Each number is 128 + 32 x the weight over the matrix's rms, rounded and kept within 0 to 255. Layers, rows and columns count from 0. Numbers have three digits each.

# up: layer 2 MLP up, 448x192, rms 0.147, rows 436-447, columns 0-191
# down: layer 2 MLP down (transposed), 448x192, rms 0.142, rows 436-447, columns 0-191
# gate: layer 2 MLP gate, 448x192, rms 0.156, rows 437-447, columns 0-191
up436:192083082148113132180195115103120116136140148151072161136162136150088110132133088069116070109127150116154111103142121134106130132143179121180184066137067128074136132125110155125113118122115214153142142167169119172053150121077087124139131182096106116162135103086059197073167111188082169053178172077153105081140175195125178173088117108173098117123111208133100182075084173134119121106124145155126146152073107114087100128103114084127107147153202115128149091132145159129167047136129139065123124153122111108175097108129191118161143097148130131128101083102060193144142170128128152150
down436:147118135106084105127119157157140123147115081155156103105124117137157107162162180144071111115097153152095164108102146149168097150139117175128173137143217125139112136155120118169143134137110079114099130121124106092115147133130138167115152094096109164127128125117108152115193199068170094129081165098176138134127084142154130104158133139117170131155137107152153107164105086121177128116139133113108098116151130153155113182097126161098130080149101080130084096129142101162180159118176136099155154099161091138110102028137052105107145181131128169141138142161107144111118082126121100157
gate437:134126093140162115140126116152136126098139120179172117143190129172143137146130108161158080116130114126100100203157128121160170193148105146134129121084142153096109071122125121110110133169111157168115134150116117097133146113192049128118102171149156156147158174162131134154133086145130093162095178156076173169090115153135046095111086094163160100166121118113207058128159160088148074086154144166103126105195170140121121074144128156152156077117141134102118157112085107103121116125108153143106122151134139129158141121144164094157155139158141130111083196158090117117125176195110212071
up437:109063102146143214096166139118157162133130170135159116085090154144103158114165160091120117122168108113153112136123113150126166147113179085113155156169090166059130116147085162148121204172129150083154108166116153070067142123077102107173106110160108139125131130049130118066111104156123178106168115123137099139096130127143135116134156168148114107165154115167131157118123092137149144115113139125111060097148149184155147148088118094172187185108125116078144181146115119168082151143170095133127104114149124125100118160104148148104034153176092124099129095153154146183140138110105166147
down437:130144170068127103171118092155112146167120120147178083092109089163109110085110128134104156154131144128151116114110134116109115070134064147146137115133172122145134096122149138158091079130081132089118155156103159104102107148133092081175144134142108159150166145121100102120091159112105137127166118097177109127137135126062168160149134144077108159064084082124136123119171146139181110152122049078222134146053154079130138113152091168156098129123065139170129108153170143140171151144097157172148145098101107091185099128121065172129148067149051144147139113112179175109179054061091105114
gate438:070090139096145084135086060107163115133178123166140127151169160119195121127139176114107165111115206143107202143132144095113124155144117106079167106140096116168108150097053119135096118141129153150140092105121141149137167101162095144155109139132144070105076128147119141078187085124096145171090131159122092050107079079186167117076125157083084115085090155105141142092115110124155130120100121200075182063150088157086121136142158134132109121120130096127115156111074088162173108154132091107135160165093159140135086169114137156130151182129179135161080115131152138113094158128092075152
up438:125135097103131081121170109123120153164145179154142078148168130132150175145127168167151156126122123173087159152113193120113077091157126122113169101179186145140117130078077103168218157143131165099130126156114152138131146114143063128177144139069131073121148086124089110114176156134160146103168096103080169082128104132191152138099107140104167146114154109148126152105083119061135154124144100173000085113146103148099114083155112184188120204100112099153175130183115092132090101186112202141133144122098125122159073174111149089092090166109099155108096126128107145138097135136137111146
down438:132126113093146153136107140086097085096172124163077131125141118123150126106082139096073103113100108124084118127177090080188117133106138110134118150108125127085119142143140125161140134157126139120060134155122163105150103109171144095123135101142189114085124132085117110104156089070094187103173137108164157100174184134167094088221033098205089116168119109173127114157066072085107143139093075098184120169090124093096142128095104132177080116115085183116109117113135133104178142118045133153196144132138098167189131141138139169127097176173128125126111111187133139121127123118143114168
gate439:120172042140195192065168111087109133135105164100131088164064104183143089188158152113181128142107084124157080109167139134094157136132160100136204107072171145171125234135112118196098070150146129124099135105128114103106140107121159126109158086128171146151129126084120132128096100158127116137173146154159140132151136126138138084106160112189078124131085194131153129105122102091165123105193110129127137148134197143101136088144086098200144085102122084149090078106107117130067065171179146157093156142149090089111090097154138114099120126105139170134150155119113167104145097132143132140
up439:129185116163167060107127121140173143097066093132078092134127191162138096158139142185124127150134194127158096117097109134108102163143146132128180080116156146143123114113097131135072140157141094135143108102131145076114080101093101118138147183174195106142096172138129149153131177130118157100128111108052132140086142095182086099147118134066107103082111176161071125125115134147157158142139155091112148072146145075083123111115128109209151109149139137121155143117167136061114154189113137096151136113105133136174185170132128120144149151177104049153180130117138098074123137151077120129
down439:181107138124096123162166102173130148166112107124149137113085110121101099121094145135153111121126130111082122091138183104050077170119072087205135167139072136138168165134097154128132150104161165106124125152093121147098115092202139139134151157148151079128139166111113105109117113098149078120129108178130196091185112136141099104116097158173127163113122167137080146070131101110183179131082149093140115100082161113115170104120137156155144120139123212120149067102140107175149164103130171153152073139123110164141158094144167094108148116147171148115104130087071124075113110117179140112
gate440:130153096113142122133098143126175138095193085140078149133125099103079155102157126096162105126073179120103128105107130119139138115121149104145116122152116095091084113132121040122129147124090101146189096142155200111186147140106164077134118154109108144119123157133118170119129084119111098138146137128169136133127105124132150116097106121110121112133101119132119132118070109175177130109174175117123104173133168110092075188116166119138123111160138109197124122087065123124043146133052140125088131165143131169179161163085124118126103141142138093098131180108138074055116166132116139132
up440:082151161164146160104116127130146147128164122135110103107121120106134167121201109137079143091141123072138158110164110162195097105184180149044142152138104124146174093131095198092100090110181103061114080153140106066113156140101133142121092155144166175120168116100132215154099151172174143160163113159103180129168097143094090151085078056103077134113143132154128126120171138111116128093151099116127114164181124179115138140138141179116141157106141164115120101094137132181138128184134115152127114101163107139153133190142135121109142176144095151159131099142116115164107098147127116128
down440:178112101109146130171154095128052126171167141119141078087198183199111101127086112189142171115158135155075123084162130132127090129146103080122175062113102064172127145130148138076093122125114142089116121170133110140145151118132162138133119134123128124161109117130135092116148215099102111116158171158110169127145104127108086098116127137199125101131116117143116090199128138082094058157152150165137089120148101099096143095188123145171175178125101114076087097129118112106125143142207065124127100174148069143105075129112178125110130163099108181128116102152126183177185147160169088163
gate441:180116153129170127122098117162145088130167126122150141075095103092123105127111151222176152167070122193123090139093140159117060160105144141151062137091116100065157100162152094119121142118101155171108091103127184156172109157171130120130129081152142080077130198095117116166145137190151126085140169163086145164158076098229151133105129199153171115145149192149167088226177131149146121112115141092103088152151170129154172123120083146132122172137090125141112121122133155123106138145139143121124096097186131115062123119087126135150191086064175113101088130146123103131115104138122114158
up441:072125083145115098133104135149145092085081140109136078105124102162154180144201114094143081111203174163145159093119160150128099131069115157072098183144192186102201122138144145159145140129087144106061002132097167122145220132122157135120131143126094124176103114159097139161122132051141169105119165153088161153126167126167075081166104140137113141129128123080134164171149107128137104133118136136140086156126088049113075128093105155104151111091140132094150116144087101129111135111056109065089216148095139054188138095143127152081135106197105179145134139164160101147182117155130113154
down441:128150179131171084142077126103106096148121172089147133158162148125137138162093075097124109096152079136186094127111086112135122080183145181172159112114127128100123100105114128112193160063149116101147172181172117141110085151120145146138185099131176138072066186122057130136174140179111068113127131123183151051144162118093141095127107084131133084057082136179140174115082146103127117170161147054099086107095177172127135128089158093188105192113115109151141168154178118098106106104144085139157147117151093147117091140101158121064186106107143104104113108077113126134122160153142137174
gate442:088184102063130120132113134136113139085137141151115112114086124164143117166104117162157219138150153162111086099142105109113078213168125099062162120149148190136145117139160175196114179129138110140100109132134106110131141125126130115132169133061091156103108156091147071075201117078121083077060064130137166132095102133141097129096158132146058119182149144102127127072132119124115109165156151103104131093112109171137084102125092171105165106135129126103165165146167069171155141143111103121158145054085118096148166108187148084118161183130139149142139102160191117119140158177142081180
up442:169118119133135181128131165163101109086076186092110165092121080101167145107167119171056194133075185135127166104160122171138096146074128134128143129094172160160114084142116165150122109138091108130132154198087109143094066086116172133145104143120096134166134128089123120104100123145141139151155153093085112145108181120157145100167095089154136120116061125112100154147145111102116060119144083123081121135103155184064133138086160138140147135144137143143170110128159123140179166179118061092120096120136126104144081196113128084112112158115137128139109148183041144196059118156139091126
down442:182125169136150183098162143114105144111090117063162131139111142118046096172181180118087106171093170138113096091133129195082115095119134076129109168160127122151130084170125109168106152087075116175164149144123142131147145166103066136120152151192156133119153145117124187145074097155142110130135127157092137068092134116050189078103171199145138144142045117176109138124105125136113151151180093130154099142143185076071152119122070109129076115145130166136119126167045162112158198167115100163186193146134102160147135119106114092112105074156111135174165134108102135164079145161171133118
gate443:088140085163176183113159132130138124163183070095143144126126124176142110136120185103077132140126164116122106115170116157077137170103130140177193148133105052092117099191144135133089129123097129069180137106127159114150068131111106135161162090102102128092158134122132132138093112124143114155147122155152159162159165135153136103108196092148155164124084122153153138179088124120152151102080143156107112116121137080138146115073096131172168105126105149123109123116222139110108157184175102124131170124146173112144151179168091114126113095166151155070142169151169119170173084174155111187
up443:172145123104127130154127155113139125081140142114167134156116087138167142112118180082116138123155109167110183116128130117167176091088177081117099162106113116174086196147161081147114090124075115166090062157147138151139128127150138104183125138123083069141140148098128115128195153130122103158165088123136141083115106139086131149126070139141097156118140096130118103133144115155113095095093091103130143130089066157131114082137147145062148138103144155142092134137097147121120141123161111100140117143114101107152094137099133146116109121142083124122150095149082140143122139106133150135
down443:091159120137119093071091155102155116130119095188136123101143099145166191124161129152098172134150132132148166106117131159134073111150112150102135084158121132109115109136144106121118141101140136138108127083156121115149226100161083125142161114128101129164146129086121101126130142108125148142122114124148101138146119114105089158085171149146065140100099118170111135151106081132104152089100146168139115080144112072124120108104132149088179123180125119090145090132139159119154104154176157105106107127185168126161085191104103132133126117168066134071073141130132106167058138203095115170
gate444:119072189156146133074136098125141112134161070171131106116146083107134117175082115118174117194200100138106174127116152107152092135127130135073149132128156147128097134140091159167139105153070079095119121089142163139095183044132073136134099099103114098184171147141115083130085064081089163161085085124124165060112119092109167132113093062114192099136122106051149095174106147144081137109100086090103102098150094088143084112144126184133174177144169147173139108043122135111115109140151061076150191091090142153206198077114169169151127090152125126164133128114137171139164138127106098149
up444:152152105145175162126141125097099094115096096105082096159088131083105161137166172127155151112128125139142142175080146163148087131133131133140168103161084108151147114142165173115132143134108160156159140134147162146153122107168120121132165150137169127132115098091100115145163114128113128125068109145151133176184126072153139110139109140157159144127118131107119156080092171087117137074170148143112118124141131055147143069074138100082120144153156177120150177151121128171171078069109192069181133107115088143127125155063131202148128123085085116168084159102143130133136140203160120139
down444:104142137138163136159091146164101112146181167169141089155106181104161126133102088111156035082146150126133151151115127115179144156115048133123121143190147116031138128159182133141146131116193156177111093093148155160123091091130109171140089126102087158069161075125134165137110126103113124129166111138114122105102208125077123111175057140090113178185077166166128108176098129105108147147121173157134040112104142155122171178143102114146143119140102103148124139127142121182137066089144090148139117147143098187150098140163118140177127137096193136051152137131130113089177118075145148127
gate445:116123143146121109159063144098135117090158110166119106182165113119094100107139120105155122163109181156122107154061127138083131133096111137057119127119113129141150100134100164104214139137128130144152156120107101120178112099106116182170158162157126115114091150149184140117150084158144078081104163074097067201155130125103142147136106096100202130123090122124121142112124146086140129145185178149138197145155150163149117113127109115183053102140100119172119138162183084077180078124124127156086140131094127049134142179141191151154140171166131217095099099136121094137154135078143109082
up445:103132159121092154105159153087104100183132067140194149168060062146153120118063085121174082138096121098122110122156148095108115160118067111079158077153086128162118103120132134070134124102141119177153119168091113075157054076075132184080110173075139142148114106106092116141153153083122121171103163131140107193129159111101115131130171145118156124143040178125173108126142100112110122129133090120120132112116110180129131089116129044120111138118204143129141108128111147015176126147123128194120117083193067089141147104116167112137114168141125108093136118137137117087157136079102139088
down445:096165115197121123141149096140121091120175131138104149223146140145118143141105105129162081078159125141166115101162143124116140157130169107111068154130070084165140134141154087096106117129142141150116098056160157101208097120112167195110084118125130134106104079135108089136146156121094118161078099181135122101135176150135121074156124089122107110091129129117174206142135047120088124174124149135157170126126121118082081111111107121184138136115183076137082088089101127137141130152143126093120126173113182107113097201160141176178168130120194127059147117158152140106115138101129143075
gate446:117164102148128062135102171161077096077108140076134154099104139154110144098129138183187112135118167100152115184125151108132119146130128105070134117100153162155165125096090142097174158077147086141111108084145180159176130149112080149174103123205134099119148118090108108116076146159126175154132068112126095151141150164117119075154144129101168121134179105121073082101171111098141169133137200120170126149117147141157158128124139190169123111167085129111123137150078128100153166155122097194085111133168161131120067133128110100160131077112151120162125147102159125121170123162107121122
up446:103124162096120118133130153170148112194193193166078150128120131142137076112142092152111124096125184193180121117153120144133078134172125103117096112123125111164151108198178104094154117155137131117095146123169146153191145130102176199092101144102114064104106118172117157150068114096131161104117146124121093115132100135089144178178150127107138119139142104111099105100070142137125103097122133095099141130186125087149103152113111153082130118137124138143115093123084072130143111150071129132112113086113106115119101117078176086126103124156081105118132158109137143164152121104172113121
down446:149150088166054082090150097089125140179140078150113129122112112129117140142146083131058150099125147157093139106083129075114167159081106152080157142060144186157086077106085111133096122118143108121158063109030142139157124095127170098101103129149120151125084143088129142159115135163179104110089135158165079197161090071108162123132125126174174134129111185156097122088076129100178124180150166146159100154200165123141122082066121103089133088163134122123137091136133136134106144091120111041137103112116156125132125166171107141114086164156116118101161099127177135154057141143122115121
gate447:160168160139135092104112115059137097148111111154162100141138161106124101061141104132139171198154137148147101142123107140120133127144190196116117105095179101171098153091133122148178145136142131144131142117165199125128163038169101083092147093099106070145115144154154138139079096166164122138089169147059138104155140173125116112017112114122151193089146152179099055116131130135109156171158145160086091114140150133079155047129144099095113057105098135113088096140111097137164071105146091061087185113063142134171114141128092116171082088087075139135139097119171189152071097162145075167
up447:130082182119077149157132150128153145121129147192086150139096060164150136151161109169137178173088122122046131164108125110123179059114095106114147134143174111105096112109153109159113157145114149141184121153129154077148070134117140163154145185095117127147108147114150105087162051102161185107200139177146055148081170149152152045166094153094148091151075120131123167134081102124166065153136162139182132101149140162068160181093147112089161135112107120124059095159124144148101113074108146104156108134148120115120080141173097087138114105109134125128140095103129152147115088125161069110
down447:142106137120127157113158109109162118156112142133199156138149178171159118206130048120118122152117134170126100109139101116085120117156154187170152110069111127241118141125103153183150153170117075135205190138173034157070160165128096123116125082119163140128130184128098127099098105058133106129123157182153149125137144190154113187109171110160124162127154110169142110087166164111107125164114127116154031079163155089081105142097120098149104090127131158105167108138156108152121112083109157081112153107191127134096155116120137073086131120108162156127092112133088149130114108196129161098